config = dict(
    norm='rmsnorm',
    init='uniform',
    init_std_up=0.0169,
    grad_clip=2.0,
    doc_mask=False,
)
Each number is 128 + 24 x the weight over the matrix's rms, rounded and kept within 0 to 255. Layers, rows and columns count from 0. Numbers have three digits each.

# layer 2 MLP down (transposed), 1152x576, rms 0.0829, rows 74-137, columns 144-215
109150120125160131162104103113176110173140110081139126138133106140118155124119129098108121083136114166121166087145091127104129163134134113097101152139145146167146095093140128165132153117098108121093133161150128126167
137121159145102101129145153106127149156175117103139102131112163158081107137162115149092142151173125161119089113166137186116119105116150089135140136147106145093103129106128137150146150183110117134116101149135082125110
078156122083096117148109128129111127115103143114157151130103119149116153130141145150108125135124157117071134140133157096111140132099128115109117118114121077106190118106082134112115147121137097113188132112139138104139
126151142158100128133100153136122126117152147142066121134107128134159142165117124151127117132118096141111153153123139140145121118120099158130134125142141148120114129165152115120123109106110129145182101126137110162130
112163129108127109117140119086109116149158114164114111137076124125124120099085124112107096133125065109149186090105099142104146122136148094120127117161153127152125153149164152129137086106121125137147108119126108103120
120141115135141091108076117131141113115090137121081197108112122147128154127105109158143127119118170115114141097114141111094154129135124108113119098139151120118178170181110144167156108124084144079112137154107133120068
158134104100106144105111138132125131098135128141138130142118141153155129110128052129122122117133096142138188124090153123077151152079102139099151153130104099158112112086101120196125131125098114111124083173114136105138
134144155132132103138106044138112119110134122099147144134140129088132126105108071163145077136128167114119110113105125119125153152120116119150131099111074131089135115171122128127173080133129136108164150131157111108104
110142140150142105139102114110085120127127123127109127173105148132140092154148137143108138168126094141114168108134082116121151083111122177113125124144109107134129119159108077099159142143099135135109156109160133137087
121096128151097144111107113114118168105021139133152133089104140101153129140133106077129098089102178147149161084087155071125104150147112159084129154128066054130117126125129087104140121123109110145130112093140120156130
117148154128133127149162141116110147171153155142155092143151126149144119145108127132107120125081168137143153141139110109149142130129129104097074101165180137103119174139140101103118136112092135131068110093149131130119
116101103110127097142117106131153126125108093127110118135106123166159117141133098136152161119177133142147100122131129108133099136123152172128144133135094116111112135122134134111097139119163133129132134149127122126113
149162150092135149126127101119176130140157114100138158140095111111119168163143167114170153116153123097109111132130166118155117111161104147168137090153128116109110110148161167140137100129136086115142139144143116081106
133119171150102102099101147154129106123177083095106121103106158142143125132152117142117113113115140141126136140116157126133145146120114164134093127125120090141145135134163149125139085133122135144126162121145155152146
148109097126123143105137136131191165172099140113124146136125180117173101170115120086117147138113133090113095121107086132115143140092085128186126129155079151174100148171119120114152093121120108127110133091139114141128
105059083125101141156138138091160140108130113138168113122110118130130101147128139138123175149120146110102117101140103160095045086108140115098169120168132156094110120134122143096061136117131144138107132172110143144119
121103147136132083153117136135123134115126117169101132137136127149089126084118114096148161082117118162100134127094095130125133135113102179168101099131118114076113170142125124142130133131153122144159111118141147136122
126120128107174103123104111148153110106134122108127166122094129151141126115183092115124144140089154130114111107144139150145117135118122100172128141103109157133127107159133122114154125115141119065132130125129132109113
133141154116127120127099106131111118134142113156159137117145144100123154134105114097142125097114153143093137133163093168132100137127131096120128122114121109143105160139135087109143098126130148098101130145173132112139
194159130160090134087163120144118123124118130113138147124138143158176156135112154151129120144162084117117121082126150131150113142132140140098126120166114125143094166116132150099168099167165137137130154091109147127089
137097146123121137126155138114130155120114114155091141115118132108141139140132180133140143109066095141165119110131143149135147114075076147142104167114148168164130105114117161138128144119136096121131125135149128094154
139174105129081098125139166104114134130172153125143143067166151118126099114139104082133158114150121150111131162151137139120116142106152143136159126134105130175133126150156147150147093112121134152140125136127159145133
117068123143131117108122154167128173088111158140164145184144134097102174158136138139115127185124082133126065090151116124102168132113111112131135088161118144134135075139103075146105146160127124124117170110084201111174
151143172124119115150177136121154134154115104127130075061113079151158148126133146111111190113118098155137106120076102118109136098118166134114138173124114135160138114174083122130180098098137100136141134108152106152086
099110149110144126154142145156108122117157116139127150125115156142106124147129160118145152098128114135127135149106120138127167121109125133108109110133133121115108118160147114098100105152140136119155109084123090089112
165091167108167159100166129133157135144105135118154129145133168163124158141126113110120125160138099104155147122144128136139163157080130164100143164159076197119144116118155135149183162152153108100135095132173151138099
106148134113110131098147155146125081147143142146120146148097121130169161094112114122139150121119104141074133131145164134136165107131131114126098149139148053174123121108115142091126153099127125076142118117100110188138
115135099101119168118122130151124103178111099134119141128151116119105113151158151153126195148091125118147141106097127152133145099162146061155151108097154113114099177147114120087113138142113150105129129116130118133126
141119178139144170117129106141115137105138100132142123064084141151125104090073134124099124155131102156130116122126084134125113098101145124147122136128093154115108169091160171130096156156105167118133139168121160096146
125165121179104171141084125150103150135137114133146131117106141112092136148166090124102123095120139090180159107138127140099105121119163135114132112163162103122116156166129129111107126077135121179092117145129109122127
129109135161132128157145138121133140171119152126100129127109144107135160086098162111138138125122179132176098154107096119105160163123088145157089111168103170151165168163141146112075135060088094125190115149117087158096
145127149142141121144142145173150156090147104128124060134100119143109156153114139104128173152063116130109084163171110123128150121139129148128146144126134141123135083173089104153139126119105112092118129173137147167122
098195145111118165102152136140135128139107101134092190162125110129120155102101067099065132146143133104107145129133112105152159144101119121119172180144143125097109140146138148145111099166152164086109082127151108123151
086150145172108124146087122117099149131136120149131156137170115126162091112172107151120132103114112102129147141124124119110155134131152164110098104129157123122146123127170117123109152168155147144116108094107135148110
142154142159138136093119139100127152144121137138075128151105176148102145089115136107133129135111122127130139138136083142109091093119150124117082176125137181124138116095135105156124116102158124113116115148118108130116
158170122103135162130104156135121150134171105099145149115073087083139116126155123134193160120101113142132147141097131138088146148145086153155145119127108148107118104085158156090125108122090107135161102064116099148146
150158134144118133138152097136143099111137130152139124144076113121103122102136137131129144076118098118110164155148156122129148135141109104139129151103128110141112072162088106110143123131130164142132135119134128121095
134125112153139146158114099100122119138142116155169146149112113134121114065110156147151166081143090110123141144099098093125125124119147144176094136125158130098107122105135142121093165134128138110139127092120153146127
144105106134082109106143102114123114138112101123171120102160143097115112137180089164111120122123134125093128158110131125090135110110131122134106117130137097111144147093117144102141108158139136121107121135143146114144
099124142079087111085147140171080112126177123135122075166105122091134140109173094082116188097142164125150102140116114126112176173169119188125155109116144139098081085104151086149128119150110154121145124142117116113095
144120126112128120184104156094108130106091150169155089139130175084152160141122152183137149108143127137127170115115140120131104145133183154156129134074167130124167098117093114121099137101127143103124149131134140109122
109142104117153108110100117146115114150109177101115116110124153093110125102049145116122135170118123109149131116138105106129133187118111130121086088166133151139162115121152124164180155097134166108126151163143138137127
166139101137146137136112115064097085115121121138138124052146147114117157150137138115128112147088114138119128123134119149099108155090124101144138105108152123169114156090123141133116124125128096102085123138131158151137
116183086124111133153136140112170117135138126141124130155143135181163117127165106155149102136072112123107126129154123124116149154076143114143104091127134119132151143140097131122156106133083150128138163164135139109069
101124056096130088150140128146139148158145111135142108143110114107146114146115174110104123130131127154162098136140084178104119143163103115138119145135131111104147119103146121119073126143087161110156124140109090149150
164114111078116108155111149074151065110134131136105137114116105147101143132144163120099159106086171127131131167134131146122119092079144153140123137116160132105105108122126102155143138125141125177164103094143132087148
130138114116128159152080143131135134169148122094176116097119101120085124154116102111094160128125174101111107124148128141134120115143140129093107143118122088117150120116158101104141171149143118115110112141112103092096
121153129125129160153105129114117170090132102147120087127149140149167109125140156106117145102105162149138072116157163123136128103125127116154184170091111136094139117114115173144172100108103096155108161177132110126135
092077138111087111132124135091139087125147115117147124110142108077111170113134141141113119115148112110163104113160139141170124113131184087161139105122135166102135130109168129158154166103133123148115121100111152130104
163177101167128140121132129162188147167089123131123110134173129073144159139079119139113174143114116133139096168139087127142142126151118141126132133141144146154166149109174145170101115129119126133133102132143117128108
099118095114115100132159166180124129164164089170146081167127150119139083133116139105104140097140121107144144123166148146138147143099159082148127176090113123140116146145090114072132157097130105152126080159171108124124
108162114094114135146109147127127108130091157155087080092130106112120117121123154140100128133134161114129134111113117145126115149112174151104141169121115136195157127150146102134091128113161156135110152161111115169088
106151149121109130109113149121107126119131121137112111138144106117115117118109152087120122161074157133130126135175144097138094119098119129117135136116129135089161135100187153093127097130127144143132104112089119121156
170134150121144132148112109122138160155143087161139093106117136091119137081114142118129131103062165096133109127113120149101122132108100133169140129145096103144130160075124131139079130177167125120149122112102115145142
104154184126086158133101116147086105110127148091164125116128148137137130162085151179111139187109157097123097130090156130123128094104175077131129170122150123121126126081139164184108117110128058154128125068071132124117
144118130147165175079129116139127123177167124123127136110106127136135117183170136110127157096117135125087130164128124124173155130098096155127142124137102111113094143101120120123152137166142155123099121135111105167135
141133119132139140106139113140126112117136127113123143146127173116103120105096121145141094127131141124115123121142094120126147104086116095090127145128136098131114148149100133105161135157142137134154139115088108101080
112149088098114119098130148150141132148171166138133119152151111148148150176097124109123114160132116110134124119133173171173135127128127093097105167123102113133114135136148174131113167112116123098143120131122095156165
146110132153131125124115122114131122166124157107105150094125104128105114136132145127121120153131116123099141123185137143168166109088146142119125139109135089101130145161124153146170121165146126110116116107137096076148
162090129116097105131107095088107120118109156121132115124138139094176147061105122137114138143116093103118104094137133104129137101141077116114146110080095153144096151161148091155142126145163126123102152130087129131132
171142125120108152091102111113146111111134135073133136138121152130120147133145142097172155132145145113132176143114128084073112128129111157142132127135169126119133148123138144149132134104169133150128113113151165119109
150102094114094145161126141146080061128108126136135148104113114107131159146119139083128108157116157108143127104086140180142146114080170089140107117121133167144134090094132181127148124112121103157122161131092157142161
128164140142121128116155118162134121107116136130111151108124115119141080147094154128087131107095123118134146147139147178120122131090138138114138115117155133133163114161117110105139136111117108108139091123149121172101
136141121114107118076135118068140188125132146086155133173135147113140164168129135117134123160124118149132152162159102125146095096146117120109094116123112140128107145108139125093105160115137131109107123130131155108109
# layer 2 MLP gate, 1152x576, rms 0.0616, rows 75-138, columns 144-215
110150110116126132137115103117141133113096135127112144133121161110120124163124179128106119133102172127160175163129092170138092122139124108140152128135121112158139108144166143083141118115108112105159079115113142108130
121112128100143156121132129099129120160119121120151140155115113096125137124150139165145089128149115132131122119127080140113147109167128124128111108130099155109165126116147107158133118144131169112169140095123072091109
120128114138144120147116141113113141142107133173128121137105178116093157123125113184115098104131155109116135130092138148186144169117094134087101158110116134089131120123117088124124121118132134132111171119148127118124
151146113138150133121130173120177130128133158057100077083134143096144136109166114142105119132109129113096157117120104116148138063103142138128103111123143132125177135139145164122112127075111104152158108127101119140130
124128109114124146105130061116141097130157100099101142113131091123150124138141146116171146148143124139154128120123120145149113142127147115136121122157166096120142110150134144142155142124117161113151162105084143148164
162091091165102186097141105139139155106133117094139130142128136113156174122118139069130111111145097102089112136160123118119161161114160141128141151077128095146112099106097171100139135110147147148113124118078101127151
145137098165161118146123160114155139107085131128111149124137128138104178119134141142132139133130149136156144141119104104086110144124083105144155107112137110118101130139165104129113144096134110107151097124115122107153
137112150106139130109107135110107147113059128149127141141076096089102157092150091119141139165112094165086142078121158125120107137148115128146125169115089131143150128159117137130115124151094096125114120153123152160129
114105122091154133137093156127136122132118109126116136149137081085141127103194152125103144123120125080149148125137143088157104141100087138146131165112124157161134143141140115129154114122111101139147127110115115107171
105131133115102118140106100108094121123158105136144093175145179113104136114133130157123101121125123123117165124146135135105128138145097083124166069150170148095160132108077125128097116112116125123096122124127134136140
217115151158104119125131146153111141123164131137116116135132143136142136147111152112160125179172130128140096111140128141127136151138134126167106095114131144152174123152105136128165121139152103159106140161117163129149
146125127088108128142101140139110086109130126127165097148134146088144160107108143119137141140109110099135126157149091113100083107100124076107121109142150177115093168130171143129139117102135156137201138129126158157155
121176091137143125075145126135084092139148104148083138141117147111168096147157150099164145094099102120156125097152125143137146136091150150152146129131082143126125109136162098101107114139117109134134102156094116138112
124170092106149128104165172121158118158121121144157142137157116099134106152135105090107158125151112143128111161129155155131064115125135153127094132148078129139093117144167121153145150110115114160134172110104135112106
109108151125149142134134140103171116131116143118131103152092150145144144135155106129148134125098123115147159127115156118145150130118137133079138096160156087131156150129103133148137140122150146123152155187157135140171
137114142163144140135114098126138138124109139123130117133118153105167142153103207096140118147128147125114125096124133134159130155119152071111156133141121084107117086089137128145121149109156165105125155187139117136112
128129136121100123131117094119136137107109148122132104154152125115085108111130132104106173065112153092122156145125148174153148084156123148151139112141124146114146120108110134120136142113139170157101132145133162149125
161127153137127136109090134139135147100100137162177129124123109133140128099172141114119125117069112139146108147156145147126118102161092125129136140142157114103142092102099138155158078188151176116097103114129089119118
113151154103159151103126097147129107109163168105128100160111113149151119101125080133123144120137101102172128117173142124114088111108136115087117150108129113097118110107137125129129151115154140141140136151122142146136
129162141107121128130114155078131083131178127140125144129118129129146141111114129125046138123103155126126112136108130077109141132153104092132128133157146140126135147129092117160124115148112122088147138162107088121144
106100097096174142142123107091100137133129138121149121149119104079157169144183145173094128141147098116141130106070130147156144117099103110161153157139172150150133153146164131140112133116124157129146161087115104139151
098121117147108134140143131161136159132136079141142114141116168088156087170152116079078142134126144123116128120105141107119150166163133121128177079135077120114081096138135136085087175137140139139116107145159155096095
135117111142124119107121120129170119143119141142159161118120116142094124107106120148151128134101125132130121079155177126110117115136125105157142099130145088140144160129110103143081134148154161124072158134139116154160
107173163148129143161125141175082121127135114123143110123129130155108156154156141120132173137106127139142142152094144144137134103123140093127109123122157109099103130146129150104144121114152163150132144105118098111109
103133114174157103111078112132158129138116097146140102137127138145110115129128130100166125126121152116090137095105114130128147163133202111113133159146127130140124181121108076122123143135148128162124110105078106142129
159108094149115130141155135125152165110135152134164139117148135132131127130142104101119119128135158146148092139132140156120106083176132139117137158184109157106124128167159140133127115150108170124124128090111083102163
138183110144104126159110115159091117136117125120113128093155080111129151099130129131112105085104097158156138107133094167100145099111131102135151087129114119141138110142149121136148121156109091108137150136107115114159
134112133141146112088105115119135142105135148111089168128060141147117108136104135091110103133138134165115131102115152127176162113131105071138091138135137129176147131125134131131085125129105145108117090111155199096112
206117105087146135119099117109143108102101129119148102143149150108131140098104128191149127101098113085119121110105144148121145083135116107136112123099110114143145077123129139130152167139171139130136099131090168139125
135109122112138139120115098119090148109116141117092135144097148124125162102126114174076142144166095158126098160117171131131102162130113151108184138170122112118084096109107181146120101130160168163163150148096134147106
105105107116092115121144127129080136125150124129161112094139113150116146098116131138088130116152174172121173101137159156134105170162139090142157131143139130092116093098130135094185122123100118121154113100128129110127
157133166122096128135104103111113139111112159126129103091091067121129142131118127122162085138135140148087097132122099125136157109133057113153127150138103150115118100124156138125140101141109115165144187148153144163111
133120155123126137112137162135095145097107165132137138143105143164137114152165154121119114092124121110138167126095160114114186139130115123115127158143139119179146147104151135107170138093153110071103151142125110116147
156112112122124121092147110101116165131160112098141093064126110114157115136124152116096151159140089113143104147136135100120159156127107101159143093134123108148111108090135128156106121124147105103150132146151174118127
103135134100096122148143102106156102121148113113132131130127128158165124197142149123122168152148169118175103104177166123114101148086149148137101103159139084134159114109177152103133127127152087134145049160124159109137
149187127108113089116118121139139163075098149116102122141135132128127122115118097105121137170188152123129135128121120137151167140162139098139072096084096120111171145155149165104115144154138113122143108115128131143159
141132124129107092119119107107114130094106095136162135134165136114132152118087154108122170139115120137079167148146193154124120132137139156083134145096135113100139084103137151134112055140106158130111093120166173181125
123145142128131149154132137131098144146135165114094136148162119079157126129113169103158150161168159155155131094133101157162101127160108119135140164130147118106138152127121106120155119090117087121112139173118083126127
179144114118138088126083105131157121143111132151104132112154111125155125136125124141171155104117131155123118149124107122086105120210142136114169106131122147146118102130127149121120142112132118124165114122154048127100
143112150104120083142119148106116098091097161089154125140127143126128131090074139126119157136119159122111129120105127142151159154139138126113109100060153112160152121136100122157131116115128125111154161155117135143155
119161105132159102133137087129116152107108156113101161101096091147154150100159155130173140147088135119099154108071134131116122105156148145086136157147119107118104132114115141121088091108121141107148113145092132119107
084144151109160123127114137110152117166139148142124120121080118089123139122148151096160132118143114149125088176094115137162116106132169162116080181155093112116132144112095131122134149128144127108123123094088108107156
100119099129163162100123123122108102125099148110121151121103088087130098163084103110151121115112132156147074129116151157135121146165089141125149097155116133134115126088110132120133156102118126132143104122121125172147
117131122155139144138142141135188121119123111135128124143159120077089089091143098106076156148139122104178119141114125151094149138086140148134184162140168158117146083137134099134124166159115108107105100135135176095138
127125175152145113117124143154144124136095131131126137134141097140114110107113143153108121139146097127160116116139094130153085143164105112147135097118126124100143128079154109156100138168092121159082135112121110136146
159105201123147149048183097159130098138127088127130134131076117095134118116152165124154098124134140120092153099195148121156138150091134106160172139084084129173115148156173167146162149103110127163130154162087144120111
099168119159127114119123096119141159069110133121111136126160158115131078136108105112086114174101103083163173122152121107124117089127145152107139156151096102127099097109125170128129151119154144142165153148145102148117
091094145114101112142096111148167110126105118123143122122143137128175131110115157098143151129152075119140145150147150151120110117119151126158114115134160144134126048135117156157140110140138101132121099145128151149139
142117105103127129106120183097124101172154122144140125122089139139119169127116074122118143142108094099148098157179149103108126103146161131152083130130120141176118180148157162131138148142133097137122136144104071153147
139154139106121116134115131170101137143150118115129180122147149117146144096148156150160124104141117164152116108118107112149093117094139136125124113121147115135133101084130192161088127089183116131109107126106106109084
136146101092110095111112097092090151068136104120140168087144104110119135105150132102123093170120133129110116137135128116111074115116129128139137118119144130120096112124118151157135146145106154132126095127123173113135
130079086072112102069112114148118113135111117106138101118119145111100129123155153115129102159120080098094103135102156143134097136127107101155130144145165156145121147120170134090146119154105108108136112123114117128172
101124150137129157129116107135138099109151091108141111128097095135107110138152182109154135127112155130117098184116124124137105090138100128128166145135091147114162133137099162129158129130137134110140111141128110127098
053109129123112131136140143099138135136126151141121120097109139108112155152103156099139104067117118172158141132118137111144139118161096103119145136085112132122122137122130110126141115121114169125132116150138127148124
149150079155092105119108110151153132151131139125099092126135103149107156127164122158135095142133112136085135132107128153103144160100116160153123157132073103135067145130121118146156169132113127131134139127134128121155
124128103127165147165130172152113137141162155088111148111136106107119176121101101168141119102130131119118121170137122079101160116150163143109120132096140118158087158146121150114147147151167133102100119122148164154100
111130124138111138126143164113164129142112106133154163116150123131110149194125102149109135121133096117158143148128128159159142101131156109134144160118114181176105190151131087182125117115147090132117142108105127157103
127115141126127150085111112159125136139120140141113137110131115102166161129185116165152100182135079108111111133139147110124160105141186121136142138101101125129128147131156132140130079174121148111127126118135105117131
116142124118115100164137094134146084111120141129098143155133098124112123141138118088163133154178073109140125142126133171109121083153119147160159147094130176124144114128112130128106157158147141151079141114185155130128
142168115137119162191116147110114121150143132119143147189113113114119150103123174143118154117136119108147131106130141149128122109129116124141135101115120157144113148137157142143127106115128114134090120173126132128111
144130141143168097121158123126140151125147121103168144134118166076111145184166111150112144118111101161121113128137162113113096168115125162093083117145131108151097095114120147165180101156141173074131155128106135160136
149151112166136133115152133104159106097150092172096151088147104137111100147108111144100087131125134089153136150132173154144116127134121133136090111139125110117164153106097122076113145096091125145132058115151132156051
096147115122128132111137151081155137163088166149146160127162123122160160148116134135121122136144131125144145128114139129097142137123148098070112183095126117139124173130140098109114135150124109122132134136111121098146
126138103134100106121142157156125111179129144143182098158087120103153125154122135114134138135124142185145113119132124117121098151118130135099118116143099143174098165107167161147129114115078111128081149151115116145123
# layer 2 MLP up, 1152x576, rms 0.0629, rows 75-138, columns 144-215
132078141173148126109111114133140117110123153106155140112144109088156121134125104141120173142152130081109115083116128116121124170174116146107128151096101107102130165133132143118164122120140154148106139122128155164170
126111100154161144142130215129133164089107173159141118132119148102070130122139141135155122127131136136085099144130121097149115126123139140105175104158121139169116127139103095135119161153126119132103142126130132153145
105122126151134127142158126122138161166126133104132117121092149100094152100106080176138084128124145134134120149132113148122109179099114168125097109165118111120124127112128103116123116122102119145091144139119119103125
146169116140160110092113112129126174159127138143132102084149087157121145142125131145116139109136103117103105142155122121150131094125086137136153123134132118126131116135153128114104101171151104115122135160129115098121
144158130112104148099106151136107207094132127129138144165116084120176176146134137070080148166115138141200127179176125138118124135061137147120116124143105124128110100186079136180088092116176120154171089119105129115175
149120140123096106074136131124137108106125132142153168186149165126154110117105130102175076068110123112094132171148095163114133114119150148131114171090093120113097121116068110111167133075138095119105121151108114118146
097159089119133104159141117135122128122120138133120104141076123135154117127141101134146123117119110117097145137108139088146150148132116157116131124084096092110126093160104126121140169156103130111110101138133129137131
132134137096112129082120106152123154131086174169131136157139143170118121163113135180170150114113134129136106109080142086117123126129098145108108124152079145124150161131119101117104109131094117121093130174184130111176
170108090182109125143099111165179151170088057166147113106169122114122095171136045150153123148180157137160089140091124173144100108108136117133126084140090130147099061126127185128132154126178135103109128147138109130096
125149132155167081086127165142120132154136123161120134147110158077105121158111096112113124157094148125131126116138119130127126103098155196175123085141150092132147159105093118121096174092132090119094154149125124154119
152105081141098146115107135107086113136074129144115186114127117129136154184133132121114138127131133119136119131155192126082161130167115112117150127082120187102118101109140125122142147133143150112153167131146102119156
149115132092137134125137134131113094154096163142130124109139131097170168115107114108130126124177115103163097127115079126116102086114140155144088148123119146114113154160176140100147134128127131183127103153110149133078
125126081146100109115112119129077112119125114150154115143101157150185120098145127084114150138090123135106131107121080116146132103084169126127111135119101095138109127130148099107140101133104113130116129132139080145118
107083119100099140113119136127151110140086146119161136154109112127154171154157169132130098103139136131155138124151101125134133097110101144122109129148125122134114126106175188134172124160096137105106153179100104135148
122162124153106143172121126106138101114163132151127101139097132135129113123118156084169143142118145114132088101156070143139112116127155099157109125200134098114145133126088138143093136113134117141154085141086120126182
127097144136112128144149118125093129124130166098133119122140151128096126110102079117149141095124140167138167160150119102164096102137120151116149100110106163160142152127130139111113174095152109165147123144118116114136
090146094144106109131132100140155098135132162133149145133123151141120086135155125134144154131134115103088104132121135119181142142162120163151155096135143172078144114133116117157129109100102129097112142118094112161159
122098122092137149080166154116117147098119102102129150124111134110139146140117127142118129135121123130118112142114094131158110132129150123152106123132131112136142126166148081147122115110127108108099174135118161072138
159157127114129160099123127119130083143128122142132163120113134126154134103115130151120138103126149074135082138189113118165185137088160108130150119148156129142101177110124144143127104106114132093124147137127147183120
120135168160131123146139134141159136122132160134111117108137126144136132113102147073106131126140113077114176132142129166146132101133097130168107147078147126116132137117142170176122173144138109163153099108127117114120
158114124133128127127095123110129098134114106126136150101144137107120149129151153097166147110150122105154091165148123111110129101135097151115096154133193126118130146112148086092133115085127106126166111100163088158154
133071087127129143169100146157119137115120143138111116087113146132149117100146124121136173130153129128155138139116121128102121156113130127130178134104141088105098169129157100114128111130158114089127165138152129155084
147163151174109102121158124169164129099127086168180103157062120137120104165166136114147109139136104137131086110094155144112140143132100124162089123098137130139112113150108130110155127131143143076180123128143127105126
155158088098133116166140147135080130111143130109116122118128146083146149154125124115146098133117161117126117141099123133148083172127152115120151106137127136140104089091136099170147133128130121114104101166131114115163
139060129124086132101122143094152161137141122100113144121140155136079107146069147144126087069182086111136115109150132099125147143110141141126108154112129195148109111165100110085129056117088145109067123136129127128140
165148118149105146156117155078126171123111107143131136092113097088101154092136108100123132140139120130145130152149104110165131064161161155085148122130123162146122146134149124116135107134140192104136137136136081096097
133149105151131149117115096100171171134120141137148162142120104112113122117182173125135126141142127120109134092103118096133098145146124118141168102088140087130118129144077119159121160148123135125125151121115144147104
108090103145102141157128151128191156113161159130143107153131177134125162197096136125141128124170140117113107112166133083106145152106101080113115176144137091134163138135159153090125115167125094114102139106106109135084
116172133162139077101086124102153069142159115167116127125130167126132098119132133089105144106143092095118135123150135148101125113146082137116153109118133156087114190136137117110115163173131118164116130107141163141093
156143103120159183113084128160113157113148086112132117143121138099129099138108129125106117142126093154178093118157113126153153104153118124139134172063098202152116077088146150117108155181104168121147129162057116132142
108060141115119123124092083149122155116118101107113134099110124158108156134147149104128129152090138101152129118151118099097146171132115140126068119081127105139099132115134172103118123149146148154183130136072109104150
132074152154135153129168119180133114089120138118167147126090155125100162145155113150098158131141175139156118152156186090128106120130141131089126115118123101073129124120114140129153152114089155140156102144130134126143
082134125149166129121128166120153175110118165162109173159149104126135110132093142125142158104122126174129134129113151163132133126102092136115075103155157131119079127104076124110154182136180108146118119118103120159093
120109149137121121111122124134093116147151114151142154085102120152089157140151139096118153113128103138165145162147117110160120099123140146141116177117149137131143164147125123115149130108101114126127159123121158113119
101099140174144099145149135144167133131122128159110130157136117137144154142102153172139144123139081125124110118091167170167145126116165142073144160113142101114147137132104149130140125123137156127096102140189138092108
111116158151137131152154113123123119158127122154135121112122147125143163145116097151145118073086111131110152154091132105082134165117129105078108138168140112163148106134130129118109135116102158133124147142106118137130
106088138130064127129099133131141118104133115085146124117145094125148131159104153101111114096156146132119139159148168117136116094151104169172130092110126108080106109086096072144143087137110127136153102107117139154130
155131161122130089112139120146140138160122141066149088137137146128150157139116114136104133141122142112142136128142098088156158073129137144120152129137114115100158099143149130093096112093125121130158119143144119142149
152122126076152168121134130096125097143145120118132089119159098146100122158092128142142141088089149100092147138139101093108147149146137134108121170118175125112150142135154134094101106094109139135147118078195133105093
161123127101164153138164163143080143109064105115176125157118146085107182141090120119125171107104160113122128148122114159096057123160146128129123139140162114106117134112123105115152088113094140130119104123143115122187
097116176099132077204136163134094163125144133121125115096126155094137136142132114082129164144176139120129159157129116088140127132169099147148131181141090124153125120141137125149167150128114135076124113126098127160114
134132132145130089134130146145103148148155090123167094085179142141094164138116151157159102127095115121151154150134145187118141157169123068120090118119157124165139090102145132132111076173102154169111146127158142187104
083104138093069111148125122123121145121159165177152127120160118110172140165138115135148082069109071117154117157077137120184167111144163120156153098094131155087118152133096135165077132139121141134086127124150151105115
148164118173128127137146145133138140080135107181127136103104134092120098148141117140151137112097083111144161159131178106099160106112111124112121119099122131104140103108129103124161143160152106104068126136135180108115
147121115128109124075111137138095123096133168115111133090093206136120133128174137093121132098074154099151122133153114145108122136116171139112142104138133144174155142127090127116122107119148144161126146110143095137152
126133129112113150109129132113128161157119110121084141106138133115115112173169140134126103127126142136132130132104151094100120134179173100108154126117146117144111113148108177158149119133084140140151175138092128136150
117160155135149124114123177140124119115121101127094153114154151134137137124120139097123106134130158112110126101135124129138140141124175103124121101095104141130121194108102117117114139122117117123172109097128130113110
133144123089156122114131134120136177135119137149150115120108143137126127091162117141126092143115114140120119138102149104096139125089114118107082145114132132135131152164115130128120138137107131159144112119108145126097
125107166123127137153149113091096124099146129154110162154095158132128138123150127115098149116170139138140134133120144171104123110097168138109098087079146118141080121096118102118134106137103105119114182100126122136095
111132166113105164163102142060149101105135133129112148147149123136108105178132100135109159156092112138129186132098181138107124134118115096131157143188112138089110123172113106067126126097092180126096129095142175160163
127132143146150142145117147133100106145134134146103174184182102176116152176162142112132155138113134104108067156141129124094117108145153167081092163138121103095188158128145129109122033133134119122140151149120131146105
156094134127128135113099118110129144165105150089126104092130134146121145175118146111140103113109079131168111143127119110145126118129150118094136129125113127130112160101145164119151125133143148137145115086186137117144
176083129132158133126142057105125153084120165087135117116126160114120087128103136130108140109056143112144128129116099136154130103078111110110150120163130108137092157153095176160135128150139106103103114129118137091176
136083127154079106128121113070090104108151138104173093135103139104159150160105160100150122172134180138070145131080126089130133131093136121126148145152144150143110115134112155149125105117130135125136170078081128109105
136117095107109166118137123126106157166073112103070118135140093138132127137126095102119148106148090139075128138094137162108112120152129143117187109114115114127098116109110117133132139143123123171082119113136151144156
093125148140121106141123085125154150123123110117140142126126173134090100136148141115142141084124129143117131140152116094193084134143181174126133155115120159110127089090124156129099142148185127121126129155122129137167
095149130129091117108108173133148168107150150140124100096139108144073115158094128117128139172149104156127106146175139145167137115114156181127135112112129120137138125141071127145154075161110167138123112116141129130134
139145109099126137102127102108165104111116145115153124129115134108126115163129130119137103120146175172133142075124138126128121109133137091092108093114083148148112142095138106145180129110135090135139133121083113176122
137162083135153102124145103109146148134155100134162117112131073148113089153138089125121145150151125155102152169114153101108102120108141099133123122117139131132103086123090111134156119112142115114121166144127138137136
149142132116121094115096161138112108098111137120120215106086142124107121114107102121147122159143127096084132122189098123100095103096157089172114126142117105129127115134150150151112095149135131070114162187146110157113
133117118137151189164144144153086113142151124168101075065139138111109146093124153111125101110079149141111144106093093147105112148119086089153118184127124108088168122147118127076080135131122060125116140103138086090137
162076147166158078150139145095140151106154113139142126150119129117150110109161145172096126134110118126109153153159163143156150146143106132172097091133146133113138119175156100105166150155102127125124154141066157133125
107129193081135125141147131097126144105084147148197132143147130101152124090144110150130146165142154160169152125123126181143116125158109097089084124121125087113138119114157132085142117131132142127117131151134121116169
169123137095148123096156157086145118130119126145205140098199129139116162137162081126128142196134120121142108128141137112094154137165103130094132099135141134095130169152108110133159138100128152113087149139143157148128